{"n_layer": 11, "d_model": 256, "n_head": 2, "n_kv_head": 1, "head_dim": 128, "d_mlp": 1024, "vocab_size": 2048, "activation": "swiglu", "norm": "rmsnorm", "norm_place": "pre", "norm_eps": 1e-05, "positions": "rope", "rope_base": 10000.0, "rope_fraction": 1.0, "qk_norm": false, "attn_scale": 0.0884, "bias": "qkv", "tie_embeddings": true, "parallel_block": false, "init": "orth", "init_std_qkv": 0.03, "init_std_o": 0.0, "init_std_up": 0.03, "init_std_down": 0.0, "optimizer": "adamw", "lr": 0.00127, "beta1": 0.9, "beta2": 0.98, "weight_decay": 0.1, "lr_head": 0.00516, "grad_clip": 1.0, "warmup_steps": 257, "schedule": "wsd", "decay_fraction": 1.0, "decay_shape": "linear", "final_lr_fraction": 0.0, "batch_tokens": 65536, "seq_len": 512, "doc_mask": true, "train_tokens": 397100000, "steps": 6060, "dataset": "wikipedia_en"}
Each number is 200 + 30 x the weight over its row's rms, rounded and kept within 0 to 999. Layers, rows and columns count from 0. The size before them is the row's rms in percent of the matrix's.

# layer 7 MLP up, 1024x256, rms 0.056, rows 224-260, columns 128-191
099,171,246,135,231,172,203,226,206,182,219,244,250,240,160,218,239,192,211,185,222,211,201,169,218,270,162,217,199,201,206,212,218,209,204,206,174,201,184,202,240,202,187,196,217,165,253,140,126,148,227,204,178,158,224,215,186,151,210,182,194,211,183,198,215
104,221,211,234,235,206,211,234,202,210,175,197,192,234,171,149,195,218,222,245,202,211,171,253,146,212,256,148,118,210,127,211,151,200,202,249,224,230,195,201,206,204,204,154,184,171,169,210,258,233,190,184,155,213,227,127,190,187,224,211,227,142,166,244,151
104,209,239,217,190,212,235,209,194,218,181,202,256,135,166,254,232,268,234,222,202,215,214,166,161,200,169,228,154,151,213,204,157,148,196,157,225,234,254,216,175,262,178,212,205,213,203,215,247,241,157,185,200,280,236,204,198,195,187,179,253,146,216,180,203
102,218,173,152,227,224,187,199,206,171,209,180,182,204,188,218,189,243,189,205,178,161,229,226,233,277,278,226,207,130,195,243,175,212,215,198,214,208,220,201,180,248,257,171,204,206,188,186,172,197,164,198,203,167,193,150,204,155,191,183,190,174,181,205,138
096,238,218,182,148,208,192,268,235,160,229,163,164,195,221,200,177,185,202,242,222,179,193,209,196,234,174,222,219,203,170,187,191,190,250,236,205,202,212,129,178,159,128,241,153,232,194,133,195,215,210,156,174,191,146,227,169,220,185,191,245,207,224,175,256
100,232,251,261,176,171,181,178,175,187,261,264,168,188,173,214,181,120,201,258,204,202,180,156,160,214,190,186,245,222,214,233,220,159,157,231,229,211,177,173,253,205,186,201,221,236,197,232,208,207,204,222,151,193,215,180,176,182,209,203,201,181,252,176,202
107,184,202,195,225,159,211,171,229,184,209,146,200,229,192,174,214,153,243,204,180,170,182,164,207,225,216,187,195,141,222,203,225,207,240,213,129,218,176,185,218,233,174,179,229,217,190,200,206,193,231,205,220,165,195,206,198,189,187,182,231,279,227,199,183
102,175,217,181,173,217,208,218,178,195,171,126,200,187,170,215,227,182,182,226,226,219,205,261,199,185,199,231,213,191,198,159,194,122,229,218,146,252,220,230,249,167,179,191,251,230,180,242,197,223,185,230,203,178,203,178,201,246,231,156,224,209,212,220,222
097,189,239,202,208,190,212,231,183,203,250,198,211,215,224,186,258,216,209,225,206,213,265,219,209,249,214,219,189,224,225,219,174,213,133,196,184,178,180,177,243,221,196,158,219,188,241,180,151,191,198,240,251,227,212,228,181,303,165,183,175,170,175,153,194
107,215,206,224,170,169,189,191,205,244,125,189,177,216,174,186,215,171,206,178,166,175,194,197,179,192,259,174,230,258,191,237,186,167,168,267,203,229,259,166,242,210,193,187,213,216,246,199,191,171,263,227,257,218,230,190,172,295,198,200,180,172,222,177,214
098,193,140,220,186,105,221,197,125,198,270,203,201,227,213,229,211,171,161,177,209,228,266,212,216,185,229,217,181,242,197,231,181,214,227,169,218,189,181,204,196,205,203,200,198,205,231,198,168,208,197,250,215,230,144,198,188,183,192,209,241,195,215,146,172
098,245,154,164,242,194,200,229,237,240,219,184,187,197,171,215,221,229,240,191,199,187,201,204,214,148,230,182,154,257,201,222,193,136,163,228,212,217,219,214,260,158,179,192,219,193,152,240,223,208,216,190,194,216,241,250,205,171,218,228,213,206,188,177,197
101,146,150,223,180,155,133,193,165,235,200,175,199,182,161,197,203,166,185,187,210,241,192,156,217,177,205,178,190,200,193,172,169,172,212,217,202,237,158,217,183,206,167,216,221,208,177,195,201,185,126,158,218,163,187,212,202,177,197,206,132,200,216,240,200
098,163,185,209,216,231,205,218,147,228,150,191,183,188,204,161,197,196,225,239,216,208,227,164,217,170,235,235,186,120,215,257,145,165,148,192,195,169,168,195,199,168,163,214,222,195,158,210,211,196,135,244,176,240,253,161,179,182,195,210,178,260,217,147,155
105,220,180,193,179,169,190,215,179,180,232,188,212,203,157,227,189,241,275,191,240,213,183,219,191,171,187,168,221,184,178,203,222,213,213,160,234,180,210,213,162,215,229,152,169,177,262,208,173,206,168,185,211,164,235,257,212,177,168,216,193,177,192,174,194
102,180,165,203,175,177,192,192,228,230,177,259,201,193,156,211,185,249,149,260,184,131,239,249,185,177,199,191,166,213,168,203,181,211,223,126,224,146,166,230,247,177,215,116,206,193,168,173,249,194,167,183,185,185,228,135,163,205,204,206,168,194,227,231,244
102,220,167,214,221,203,205,164,208,224,213,219,173,169,187,185,184,167,204,252,203,193,227,225,184,175,248,243,205,231,255,242,197,283,150,188,184,136,176,152,159,170,129,151,211,158,206,228,223,188,179,215,194,200,193,196,228,195,203,191,230,155,205,172,249
105,230,213,242,204,175,218,191,142,164,261,203,224,265,182,152,159,200,170,196,173,203,170,196,173,219,233,207,246,188,192,267,202,218,177,220,211,214,224,173,240,152,175,176,162,186,211,182,184,142,228,206,194,185,202,219,237,226,182,201,208,226,222,191,200
102,190,146,182,233,283,158,195,161,175,165,201,193,196,215,224,203,209,219,170,202,211,159,206,195,249,170,190,190,246,201,242,183,217,176,240,197,159,208,201,183,186,206,197,191,216,235,226,196,181,220,190,237,185,188,145,224,211,243,206,172,203,223,177,178
107,223,254,180,215,210,154,198,234,204,163,200,196,232,236,232,198,202,174,168,198,263,223,237,209,266,182,222,237,207,230,158,204,217,176,192,206,170,214,211,202,207,191,185,217,197,190,183,169,184,189,237,207,226,209,162,215,143,184,213,203,211,190,247,168
104,218,158,172,242,226,187,133,264,183,227,231,187,188,163,204,213,195,216,238,221,199,216,144,139,215,222,281,179,191,253,224,160,187,198,249,170,235,162,178,173,215,205,206,211,155,228,202,195,183,208,193,192,200,183,164,173,223,139,218,185,235,194,206,210
104,196,132,201,206,209,169,167,186,201,266,167,158,190,222,203,167,183,227,207,225,220,210,211,183,196,212,170,176,214,194,184,241,202,199,183,229,172,168,156,191,199,237,229,191,183,208,225,214,212,137,219,198,200,163,211,206,175,233,188,156,215,188,182,182
098,225,191,216,211,190,194,195,175,203,186,143,171,249,220,130,211,174,190,212,240,210,207,189,183,148,180,162,218,164,183,157,185,199,170,190,187,176,214,242,228,186,184,190,223,212,237,185,228,188,206,198,248,274,189,202,200,176,194,181,169,137,236,212,229
100,184,181,230,133,158,169,192,205,204,182,194,226,218,178,266,208,165,249,211,208,203,174,138,156,230,223,165,175,154,228,229,221,202,197,206,179,247,220,208,194,236,225,216,199,183,192,179,144,178,209,204,168,214,191,208,107,166,137,213,197,196,197,211,224
103,167,189,227,209,126,141,189,230,199,190,171,231,227,210,262,197,203,196,169,160,179,189,186,214,197,194,168,161,193,127,177,217,150,152,234,205,163,211,191,207,175,187,223,205,190,208,235,190,213,189,205,222,191,197,209,225,210,220,190,191,232,243,206,179
104,214,232,234,229,133,166,256,165,185,242,250,168,232,216,196,206,280,177,182,171,196,145,179,203,185,179,180,207,167,167,195,184,178,201,242,194,189,157,209,181,203,198,218,206,180,192,148,211,209,227,219,161,193,179,215,194,214,156,187,182,180,172,147,189
103,219,151,156,152,178,211,181,184,234,221,152,161,231,209,256,197,220,275,178,182,201,195,206,180,194,180,189,176,174,199,217,153,239,176,202,214,171,207,193,207,200,204,169,194,204,140,195,199,174,211,147,211,198,171,182,210,198,218,154,174,196,197,246,204
098,210,241,223,209,190,221,167,181,219,212,222,228,211,167,193,157,178,176,188,212,200,203,222,226,186,202,175,197,189,135,149,217,189,238,131,218,207,178,192,183,194,229,218,238,174,232,183,216,238,210,209,191,216,214,173,211,200,193,195,240,217,211,217,178
097,207,173,255,240,194,182,190,198,204,185,212,167,151,218,201,173,166,148,184,209,187,220,233,252,148,172,214,178,196,156,213,210,223,222,274,218,201,154,135,221,182,221,201,159,188,151,204,200,260,209,236,230,217,173,248,216,208,241,179,146,179,222,249,192
098,157,214,197,203,163,202,161,191,246,145,219,192,129,218,204,179,201,182,192,233,134,194,234,226,197,225,147,221,174,203,211,197,201,237,215,120,181,249,156,221,187,225,184,168,260,248,230,228,179,172,174,159,155,182,192,188,195,215,192,212,220,202,154,192
099,178,190,209,153,208,238,167,236,204,208,160,193,185,216,211,136,256,223,209,188,178,216,172,222,199,221,153,204,214,238,216,180,174,158,236,221,231,176,132,182,236,211,190,166,200,193,111,222,234,161,181,225,190,180,194,206,176,201,132,208,243,221,211,198
104,212,140,197,173,216,213,252,150,218,224,195,222,203,190,200,182,214,200,248,185,179,231,178,212,210,155,208,199,283,211,242,235,185,201,194,197,196,160,216,187,240,185,200,163,242,196,152,232,186,170,254,141,236,175,201,252,254,173,175,191,187,194,214,145
097,201,201,182,217,220,153,224,190,226,178,199,171,158,215,192,198,190,185,217,186,197,184,213,203,232,206,187,177,185,192,206,173,209,207,155,209,261,180,217,194,231,164,209,138,244,209,243,240,180,201,201,215,222,215,233,229,195,206,175,239,190,174,154,255
106,235,214,158,240,251,224,212,161,269,172,193,155,172,170,184,147,189,166,196,190,169,175,189,194,157,218,179,224,192,219,164,237,164,184,172,221,203,226,150,219,168,215,208,166,168,298,193,252,209,232,189,163,251,217,196,227,215,239,174,186,187,214,225,245
100,203,174,199,179,184,216,179,186,194,228,190,185,170,241,266,239,157,201,191,226,209,235,213,231,200,110,227,175,163,248,205,202,198,210,154,213,207,209,184,177,160,197,183,131,214,188,173,136,193,226,207,205,201,183,159,196,184,282,161,190,164,201,245,220
104,187,204,202,256,207,147,179,135,221,232,149,246,225,235,193,184,245,223,224,217,144,171,181,208,183,178,236,260,193,229,224,151,167,168,223,191,156,260,190,161,188,165,241,243,221,182,255,200,174,208,244,184,237,242,253,201,205,107,215,218,204,199,213,226
106,237,217,182,183,126,182,216,227,213,201,194,208,233,171,118,181,203,173,177,204,180,241,175,203,170,206,125,204,152,168,245,163,175,189,189,222,189,201,184,186,181,228,150,202,238,140,178,158,222,158,203,224,155,191,152,239,165,190,189,206,193,204,250,188
# layer 7 MLP down (transposed), 1024x256, rms 0.0481, rows 224-259, columns 128-191
100,219,149,209,211,195,205,188,184,247,188,246,170,214,237,200,175,152,197,192,151,182,211,200,219,193,172,241,169,194,230,258,210,217,219,184,236,245,194,206,208,202,222,225,173,212,207,211,206,219,214,187,183,240,192,186,250,214,220,207,182,183,182,127,273
105,192,181,185,193,226,230,219,176,231,198,222,211,242,207,198,161,175,150,183,195,142,201,231,186,190,228,189,152,164,195,161,226,167,227,204,235,223,218,193,192,155,220,214,164,222,184,186,219,192,196,192,204,200,163,217,222,233,146,112,185,197,219,184,200
106,174,204,210,170,255,173,197,224,226,177,278,200,233,165,166,225,193,202,187,222,161,189,195,230,150,201,228,208,245,151,188,257,121,160,198,175,194,227,221,223,150,213,216,203,222,179,160,229,180,186,190,212,197,186,183,155,198,200,226,174,156,230,189,199
101,150,140,203,199,149,135,135,149,167,251,210,241,226,218,188,185,220,188,180,216,195,223,145,234,215,181,241,238,189,189,235,214,190,204,225,205,165,177,249,195,223,213,226,149,200,215,207,222,183,201,248,217,204,223,245,163,212,189,221,181,206,164,194,187
096,198,234,152,169,187,206,230,186,157,208,177,223,206,229,191,215,205,218,206,153,142,195,174,225,222,203,166,215,171,194,164,195,217,230,234,192,215,229,247,199,195,157,215,183,225,160,181,251,217,231,206,228,246,198,190,192,253,230,164,233,177,244,212,233
101,195,171,246,206,208,230,196,184,210,204,177,152,167,213,176,163,153,167,207,183,190,165,176,241,215,221,210,299,195,211,186,171,186,246,209,198,210,173,176,220,214,188,212,231,198,230,149,141,195,169,170,175,148,250,232,101,169,177,199,214,213,225,178,219
107,233,226,174,196,188,211,204,159,211,154,169,188,181,247,161,250,281,215,217,180,225,202,171,168,199,220,199,220,225,190,219,169,188,177,147,211,100,210,188,162,200,238,236,213,241,178,230,185,238,175,203,187,189,185,144,213,171,217,217,178,158,239,186,281
103,203,221,216,139,238,180,202,223,172,205,185,191,213,195,186,173,222,173,188,195,180,177,131,233,229,211,162,215,215,140,232,160,158,140,154,242,189,202,211,204,224,201,181,193,179,219,185,203,191,191,199,205,171,226,178,193,238,141,201,206,169,198,164,192
102,183,244,179,169,181,225,256,188,209,251,166,214,190,207,203,236,184,202,203,222,170,225,221,207,210,194,183,256,167,188,173,161,196,203,215,251,258,224,267,198,207,197,179,182,180,150,234,183,220,187,227,189,258,198,229,223,241,189,254,178,195,173,169,249
109,232,221,171,179,177,154,226,120,200,203,225,175,225,221,196,149,187,204,180,155,213,150,217,199,186,178,210,196,188,184,145,155,256,226,235,168,159,184,169,210,182,185,218,189,138,145,230,189,223,172,227,207,204,256,202,198,199,225,170,208,181,193,223,248
098,233,192,186,184,142,203,190,225,187,233,227,182,174,110,220,263,212,202,213,222,183,206,201,243,195,172,182,185,169,220,168,208,207,137,225,208,184,208,197,227,241,234,232,154,192,195,161,189,196,161,222,226,253,242,193,86,236,208,189,184,200,240,215,196
099,222,177,216,214,190,198,192,191,150,174,221,188,190,278,222,189,218,203,218,130,193,202,199,180,192,176,189,246,227,228,197,218,196,209,200,162,203,176,186,191,229,189,200,191,196,225,142,194,200,208,206,200,222,230,235,249,153,160,135,116,181,178,219,203
099,180,180,187,238,199,180,212,170,226,167,191,199,198,218,208,209,212,164,137,139,180,157,193,177,221,234,173,171,166,174,129,226,205,248,159,220,229,216,195,203,309,193,219,200,226,251,237,203,194,166,219,194,208,167,219,307,155,224,180,211,210,181,180,183
097,254,160,169,246,140,186,170,225,215,231,209,183,164,176,245,196,153,209,186,227,187,230,213,228,229,217,186,197,235,200,175,211,214,207,184,247,198,215,186,191,202,256,206,199,155,248,171,232,177,267,192,174,227,160,174,244,244,207,154,245,214,267,191,158
102,220,246,183,222,212,241,253,172,209,148,206,192,170,172,187,223,170,217,139,175,199,238,201,199,153,143,192,227,207,188,204,214,290,195,175,213,180,164,177,171,171,238,187,213,237,196,178,194,202,166,148,217,229,183,191,193,227,214,170,162,212,287,179,172
100,164,207,190,233,189,256,170,252,235,169,165,199,249,195,188,202,177,169,221,194,213,165,184,214,193,230,202,191,250,153,162,221,171,194,178,228,210,210,231,163,229,200,218,220,176,187,202,171,213,204,192,236,242,164,190,250,174,212,238,227,151,180,145,212
100,210,238,215,193,199,231,168,227,132,206,237,224,166,190,157,175,173,201,291,187,248,216,228,193,198,196,238,174,204,211,199,192,218,234,184,218,185,266,197,234,184,255,167,209,121,201,206,206,221,221,161,193,189,231,188,205,179,230,210,246,152,220,224,188
104,198,231,217,196,230,172,225,224,192,194,154,194,213,179,238,191,167,188,159,193,164,163,147,166,256,203,236,238,282,192,239,208,207,237,193,148,238,206,188,179,145,202,255,207,188,283,167,175,204,181,173,225,234,265,211,250,209,194,177,254,238,222,116,261
104,193,245,162,238,217,222,147,205,220,198,228,187,179,199,232,192,224,227,248,183,222,151,217,152,209,176,138,163,218,197,183,251,207,187,154,239,196,198,136,177,193,216,245,249,166,212,173,229,189,241,251,135,200,203,224,153,180,158,214,168,230,190,261,175
101,176,183,225,260,215,171,203,162,169,179,206,179,201,220,180,234,198,240,199,162,231,206,199,159,179,185,205,178,162,186,200,172,216,233,222,175,169,232,169,248,190,209,179,181,257,184,186,179,189,248,244,186,209,230,206,67,200,195,214,176,228,188,215,187
103,188,190,215,239,233,216,162,190,220,168,197,234,166,151,197,211,188,192,207,169,153,210,255,233,195,239,143,161,227,210,192,178,222,179,167,200,147,245,195,182,225,193,222,241,177,193,187,247,175,134,188,217,144,219,159,254,181,196,174,234,266,167,148,195
108,168,226,171,218,203,219,188,212,201,174,194,162,229,212,178,217,185,210,185,208,185,229,193,206,233,167,207,164,176,151,244,189,193,220,178,249,184,220,207,222,293,221,216,197,235,183,169,182,199,241,177,209,230,229,179,173,170,215,238,150,185,221,202,243
101,193,203,168,183,232,233,211,216,219,131,216,228,188,235,203,221,187,174,217,220,175,181,203,194,238,246,247,166,227,169,164,246,214,175,239,220,201,196,207,206,234,169,199,235,209,192,171,183,191,202,216,176,167,210,168,185,218,185,228,193,226,180,197,134
103,263,172,165,197,162,220,271,191,195,212,206,231,198,186,199,188,206,248,210,149,195,155,225,244,174,240,201,206,129,279,209,180,256,189,197,206,193,181,249,161,199,192,176,247,209,174,186,217,187,189,142,151,148,206,203,195,237,217,294,178,177,217,207,134
101,179,184,215,213,142,216,238,138,244,251,200,182,179,249,159,170,200,240,231,137,201,164,199,201,189,174,205,199,210,180,191,136,181,198,168,143,185,150,219,205,187,182,180,216,211,195,177,172,234,245,127,273,217,197,163,242,182,203,223,249,189,219,237,196
105,219,188,217,252,238,244,263,228,199,199,226,204,212,220,199,174,186,209,199,179,188,172,221,162,183,211,153,235,170,215,198,173,165,132,235,223,194,187,229,257,201,176,184,217,239,217,154,219,249,170,241,175,110,186,260,180,236,197,203,210,216,171,170,209
107,213,176,217,200,156,167,204,247,199,184,164,189,178,159,230,187,133,242,193,185,165,208,175,211,174,169,196,210,220,179,220,200,194,121,199,212,168,229,191,223,195,185,178,205,235,167,232,169,165,178,199,178,150,191,137,95,221,207,236,204,192,188,201,208
099,199,215,217,209,190,228,197,180,251,228,185,185,222,227,105,169,201,196,241,215,225,211,185,211,264,176,199,210,202,204,161,183,242,161,152,207,199,217,180,233,199,226,212,188,192,215,229,206,214,171,167,171,199,164,166,261,202,233,262,174,239,221,161,173
099,209,246,192,195,199,189,213,253,165,189,197,190,152,177,203,213,148,162,236,202,196,211,170,252,191,215,214,270,194,209,205,212,173,210,197,119,191,157,243,236,170,207,200,188,253,158,200,226,173,202,213,191,227,213,224,264,209,189,175,185,165,197,200,260
098,236,158,218,203,225,181,248,164,239,204,196,194,247,161,288,192,241,260,209,200,210,246,159,222,174,173,154,172,179,220,229,210,164,220,171,199,194,199,219,176,179,220,198,207,256,182,246,204,247,200,214,213,265,228,203,240,183,214,171,219,168,250,211,203
100,197,181,207,237,164,199,191,216,158,195,183,215,188,185,168,242,155,213,180,190,215,233,205,207,182,200,234,185,185,182,217,183,170,186,200,184,149,221,225,187,218,164,167,187,221,192,206,154,178,242,183,228,194,180,161,264,203,190,212,192,108,204,180,246
105,187,212,202,215,227,178,225,257,193,224,218,277,184,235,146,206,178,206,214,208,178,173,176,194,214,179,256,208,264,183,154,206,238,183,191,180,181,170,227,159,159,187,240,202,178,149,265,190,196,143,218,249,157,182,221,269,213,165,198,212,228,150,199,159
100,166,216,200,186,266,236,207,207,189,223,161,189,209,237,191,168,181,174,240,206,202,226,198,187,216,206,192,238,208,212,193,158,213,159,176,194,207,199,174,228,153,256,158,251,204,162,179,178,208,216,164,194,213,250,183,169,207,154,189,131,207,200,193,267
106,233,159,220,212,167,222,229,250,243,164,175,128,244,168,204,179,161,199,167,137,220,142,212,196,171,251,193,199,181,201,177,179,123,204,143,166,203,200,194,209,283,231,163,192,220,183,207,194,212,268,212,185,215,216,193,154,199,214,146,160,207,233,236,175
095,248,187,182,199,173,171,183,185,138,176,202,232,111,258,215,218,192,185,224,232,212,234,173,177,142,187,174,198,192,208,149,215,247,221,195,239,228,178,139,187,230,186,184,206,208,201,183,143,169,245,273,201,187,173,170,269,214,188,214,205,222,207,264,234
101,194,209,196,196,157,253,185,204,171,184,172,189,230,261,195,124,206,171,131,176,225,243,222,205,195,191,155,198,222,167,186,192,191,230,178,266,207,192,213,192,194,212,156,245,189,199,146,152,194,172,213,213,235,142,211,254,200,228,256,188,200,163,190,170
# layer 7 MLP gate, 1024x256, rms 0.0572, rows 225-260, columns 128-191
106,235,181,194,209,250,200,138,179,227,162,225,195,241,156,178,209,221,205,208,195,161,205,187,204,150,221,192,256,159,234,248,201,207,183,270,201,252,255,211,202,172,196,169,211,185,153,146,138,162,174,236,240,166,237,201,175,219,161,172,221,202,184,216,225
105,213,145,186,157,200,137,215,197,178,258,266,200,217,184,193,191,163,258,229,196,193,239,202,245,218,235,177,215,215,202,200,218,160,224,193,168,177,180,255,245,131,163,202,173,177,185,250,213,147,206,202,246,117,225,208,214,193,175,289,200,167,213,167,154
105,265,191,197,196,268,209,176,167,197,266,217,229,217,250,223,234,163,209,200,200,215,209,213,217,185,227,156,186,182,176,222,210,155,204,210,196,211,202,210,203,218,201,225,184,203,226,228,176,203,196,247,225,241,216,215,202,168,239,220,201,198,194,194,200
097,158,204,161,225,245,241,240,135,188,192,159,238,162,249,194,211,217,227,182,132,170,216,181,219,201,214,216,157,154,188,203,212,220,178,208,151,243,150,269,136,232,208,193,247,223,201,208,185,182,223,192,229,186,202,186,204,216,170,207,190,174,216,213,236
103,177,208,203,236,203,221,208,184,188,168,188,203,176,204,171,176,182,179,146,149,243,182,259,245,156,232,175,242,164,170,149,227,261,199,203,176,179,147,147,200,200,168,237,214,193,176,181,185,237,150,229,132,229,257,209,224,158,222,208,173,181,171,217,186
109,207,183,203,189,191,218,210,207,203,255,252,233,209,210,221,208,238,201,220,224,234,205,178,239,167,231,178,184,236,226,177,203,168,258,140,183,167,213,218,224,178,186,217,146,257,240,194,192,151,159,220,188,250,230,219,164,130,168,180,255,178,246,241,226
105,254,153,176,182,178,157,184,185,265,147,224,219,215,156,213,215,230,196,257,225,217,222,213,265,166,207,148,186,145,219,165,206,164,148,201,209,188,192,229,243,181,254,196,214,178,217,205,197,190,288,253,226,224,171,168,154,186,220,231,245,234,207,238,213
097,237,255,188,236,250,217,203,193,181,217,230,225,212,228,206,172,273,244,221,269,197,190,212,126,202,190,184,159,167,249,275,200,184,206,218,220,211,206,204,243,178,159,127,201,189,290,210,190,190,191,185,236,217,234,180,230,229,163,231,211,143,201,227,235
106,223,181,192,180,181,216,281,195,179,266,190,219,205,185,144,199,151,188,144,224,172,194,162,198,233,255,185,158,153,239,201,208,179,217,174,174,230,215,184,187,244,196,216,255,230,242,208,201,169,200,149,234,179,243,196,170,153,249,225,180,141,248,178,182
100,187,224,193,203,203,232,234,227,221,171,258,172,176,190,231,219,214,234,186,204,172,202,169,213,75,223,151,202,163,201,162,211,220,196,235,204,198,220,173,170,160,237,192,229,218,223,233,211,246,178,236,194,191,181,188,162,165,214,237,204,207,288,161,205
095,226,167,200,161,237,289,214,212,197,229,192,158,157,147,195,222,173,195,176,153,195,178,173,191,142,199,233,196,234,252,225,235,155,230,202,152,186,183,110,203,159,201,202,136,239,227,158,271,247,222,186,145,210,184,199,171,192,142,211,201,183,248,213,210
099,217,183,170,228,222,178,203,237,202,178,186,176,216,237,193,218,208,249,210,195,233,190,127,185,162,176,132,192,143,170,194,198,182,144,159,231,207,203,159,257,192,154,179,166,182,220,220,201,174,153,190,184,199,210,260,209,229,172,225,223,192,198,283,223
096,171,191,212,258,209,210,192,225,230,230,239,161,177,201,179,170,203,251,180,215,267,251,232,223,116,217,183,167,186,201,231,168,199,245,172,205,226,197,177,171,201,220,165,213,222,201,209,208,226,227,200,159,129,227,140,231,206,247,230,167,135,179,249,190
106,221,196,213,204,212,233,221,234,172,207,127,223,244,135,156,242,260,241,143,224,185,158,190,221,243,232,177,201,158,245,186,195,164,259,136,200,232,222,235,171,174,214,206,179,205,205,229,218,187,180,191,221,174,168,208,168,141,153,173,195,208,251,222,183
101,176,232,211,201,194,214,187,209,166,149,177,161,194,250,180,166,215,194,191,248,214,180,222,143,201,206,184,168,209,170,168,184,200,220,207,157,229,161,225,136,234,194,210,227,170,207,214,245,199,212,195,169,224,175,183,196,161,203,214,210,164,197,229,193
102,177,155,194,193,158,128,206,223,226,212,145,190,205,226,258,259,178,195,212,164,144,233,206,193,211,161,192,135,139,194,209,260,235,268,194,218,228,169,219,190,212,196,192,195,225,219,221,208,180,151,231,235,192,235,220,217,199,140,236,238,227,240,192,181
109,178,197,162,202,256,218,203,202,169,193,213,195,215,281,174,197,217,182,234,183,218,167,147,221,191,194,179,170,137,180,162,211,209,220,222,197,206,189,167,216,198,202,212,226,152,193,175,193,124,191,179,173,247,219,192,211,205,219,202,206,129,168,194,198
103,237,185,213,193,202,168,168,251,227,206,166,240,193,217,187,199,200,220,217,185,138,182,233,172,186,202,181,251,243,162,241,219,225,233,181,182,201,188,199,160,155,153,175,193,212,203,201,205,126,199,219,182,142,259,113,187,224,232,208,228,199,234,213,240
105,215,219,233,155,231,201,237,207,165,201,189,188,210,243,221,139,161,184,228,224,150,240,210,171,165,186,218,179,154,202,211,224,210,237,232,202,220,216,169,177,207,192,170,264,261,190,250,144,222,156,178,187,173,210,208,156,165,202,209,173,209,219,212,193
108,207,236,184,210,238,253,218,230,188,203,221,204,170,171,213,181,256,130,179,197,248,219,157,205,177,263,203,216,141,237,205,216,217,187,277,288,205,154,190,234,190,179,205,216,194,218,238,245,178,187,183,220,217,215,154,192,236,203,245,176,174,224,226,187
103,196,207,184,217,149,219,205,223,123,179,215,220,221,146,235,232,234,247,161,196,224,194,235,205,173,226,203,178,214,217,192,225,170,235,217,228,190,193,235,212,224,218,156,212,215,204,212,213,188,228,127,191,233,258,206,174,201,170,224,203,210,141,198,200
096,195,166,165,140,145,208,196,196,196,152,230,246,182,177,241,192,219,154,147,177,197,250,187,212,192,217,227,191,182,178,197,219,189,255,167,219,262,232,164,194,185,221,227,235,221,210,223,229,282,157,203,199,179,197,176,198,243,256,191,174,201,177,233,204
101,203,156,162,212,206,212,193,206,228,190,181,204,241,213,208,197,225,217,199,196,194,145,214,251,174,245,182,189,165,193,212,156,223,176,213,199,221,148,233,196,170,167,201,219,189,214,212,256,173,210,157,174,160,246,215,206,228,182,262,194,207,195,251,151
101,178,210,221,207,192,171,226,207,221,173,183,211,204,174,178,194,194,193,137,199,200,190,169,193,249,181,152,220,203,217,240,258,168,117,244,214,210,204,217,214,202,224,191,181,191,224,212,238,154,211,169,243,230,225,188,192,266,238,188,198,206,165,180,249
099,247,225,155,234,211,234,208,166,218,194,150,185,261,197,209,206,227,210,160,201,213,222,178,210,184,209,222,196,172,217,208,192,136,220,208,226,184,195,204,232,200,192,216,206,177,154,191,156,196,193,183,200,179,160,173,155,194,198,192,139,197,237,219,236
099,142,201,165,235,214,191,214,173,244,162,193,186,181,168,222,241,195,204,216,222,222,183,210,238,183,203,155,228,205,162,220,240,214,198,193,220,199,189,244,227,245,173,221,223,209,218,227,220,200,262,204,220,231,206,209,198,192,195,209,157,204,185,249,184
093,204,208,169,213,201,225,207,190,226,198,262,227,159,179,208,216,187,167,141,162,199,174,193,224,219,213,148,166,165,173,187,214,186,191,197,205,227,201,206,169,160,156,250,232,196,165,181,244,238,199,209,179,192,208,168,164,198,173,277,242,203,176,197,196
097,219,207,274,242,238,217,184,213,204,194,232,185,198,244,179,226,241,213,218,218,229,141,189,207,178,184,167,230,201,163,193,225,171,223,172,192,235,190,198,173,212,235,186,179,190,215,232,189,186,261,213,240,216,246,213,165,153,197,163,227,232,204,245,182
100,231,195,155,214,192,262,168,199,181,194,242,232,150,203,215,173,209,159,201,201,259,232,226,222,178,216,226,169,173,212,200,210,191,209,235,211,142,217,184,267,198,155,158,142,242,224,202,155,156,191,187,229,132,172,184,171,160,175,195,204,157,206,180,236
099,174,209,153,196,181,185,191,236,184,171,213,255,229,221,223,231,199,225,241,229,194,192,270,197,144,199,161,189,193,208,252,205,197,235,174,139,172,209,259,226,223,250,224,197,163,191,192,272,174,209,198,150,185,228,154,214,208,257,176,184,231,217,299,191
103,175,203,180,146,196,209,249,215,214,191,249,221,217,168,258,172,215,188,191,222,223,150,213,182,216,226,191,216,195,233,177,227,139,125,214,209,242,186,201,238,194,204,201,200,268,205,163,190,160,190,169,213,204,222,237,231,177,181,181,229,189,191,271,187
102,171,282,224,229,210,262,204,200,200,203,185,161,211,245,220,227,160,203,238,204,189,214,223,171,191,206,190,192,197,180,174,153,151,261,176,188,200,179,190,274,191,183,200,228,230,173,233,208,203,271,208,177,208,201,196,204,241,201,182,173,199,184,205,210
105,193,186,198,167,281,207,245,190,177,243,222,174,176,221,145,212,176,221,206,195,230,205,228,183,255,189,237,187,171,230,167,216,226,177,249,148,201,183,233,175,201,198,175,142,239,175,244,230,146,240,192,213,189,231,202,166,184,206,213,218,205,183,180,196
096,200,219,213,205,229,164,247,146,207,175,169,254,192,211,195,193,152,203,224,164,238,217,163,192,157,194,158,157,165,174,223,155,150,158,227,221,186,163,196,237,196,180,177,180,168,171,210,207,216,240,229,192,235,210,180,201,201,205,174,241,198,202,195,222
101,210,196,197,227,218,223,274,219,177,196,175,218,248,244,193,237,196,247,218,204,215,203,153,251,236,205,189,211,231,238,193,182,172,162,216,160,167,198,158,166,143,209,251,243,186,211,232,190,211,164,188,204,217,167,247,192,209,170,145,235,176,197,187,266
102,215,193,185,169,200,189,171,181,208,229,128,144,195,207,215,182,179,196,211,227,208,230,191,209,215,233,189,184,204,213,186,189,185,172,177,200,223,236,229,202,196,178,202,217,169,171,247,198,161,223,199,149,225,203,180,202,214,239,161,256,191,248,172,181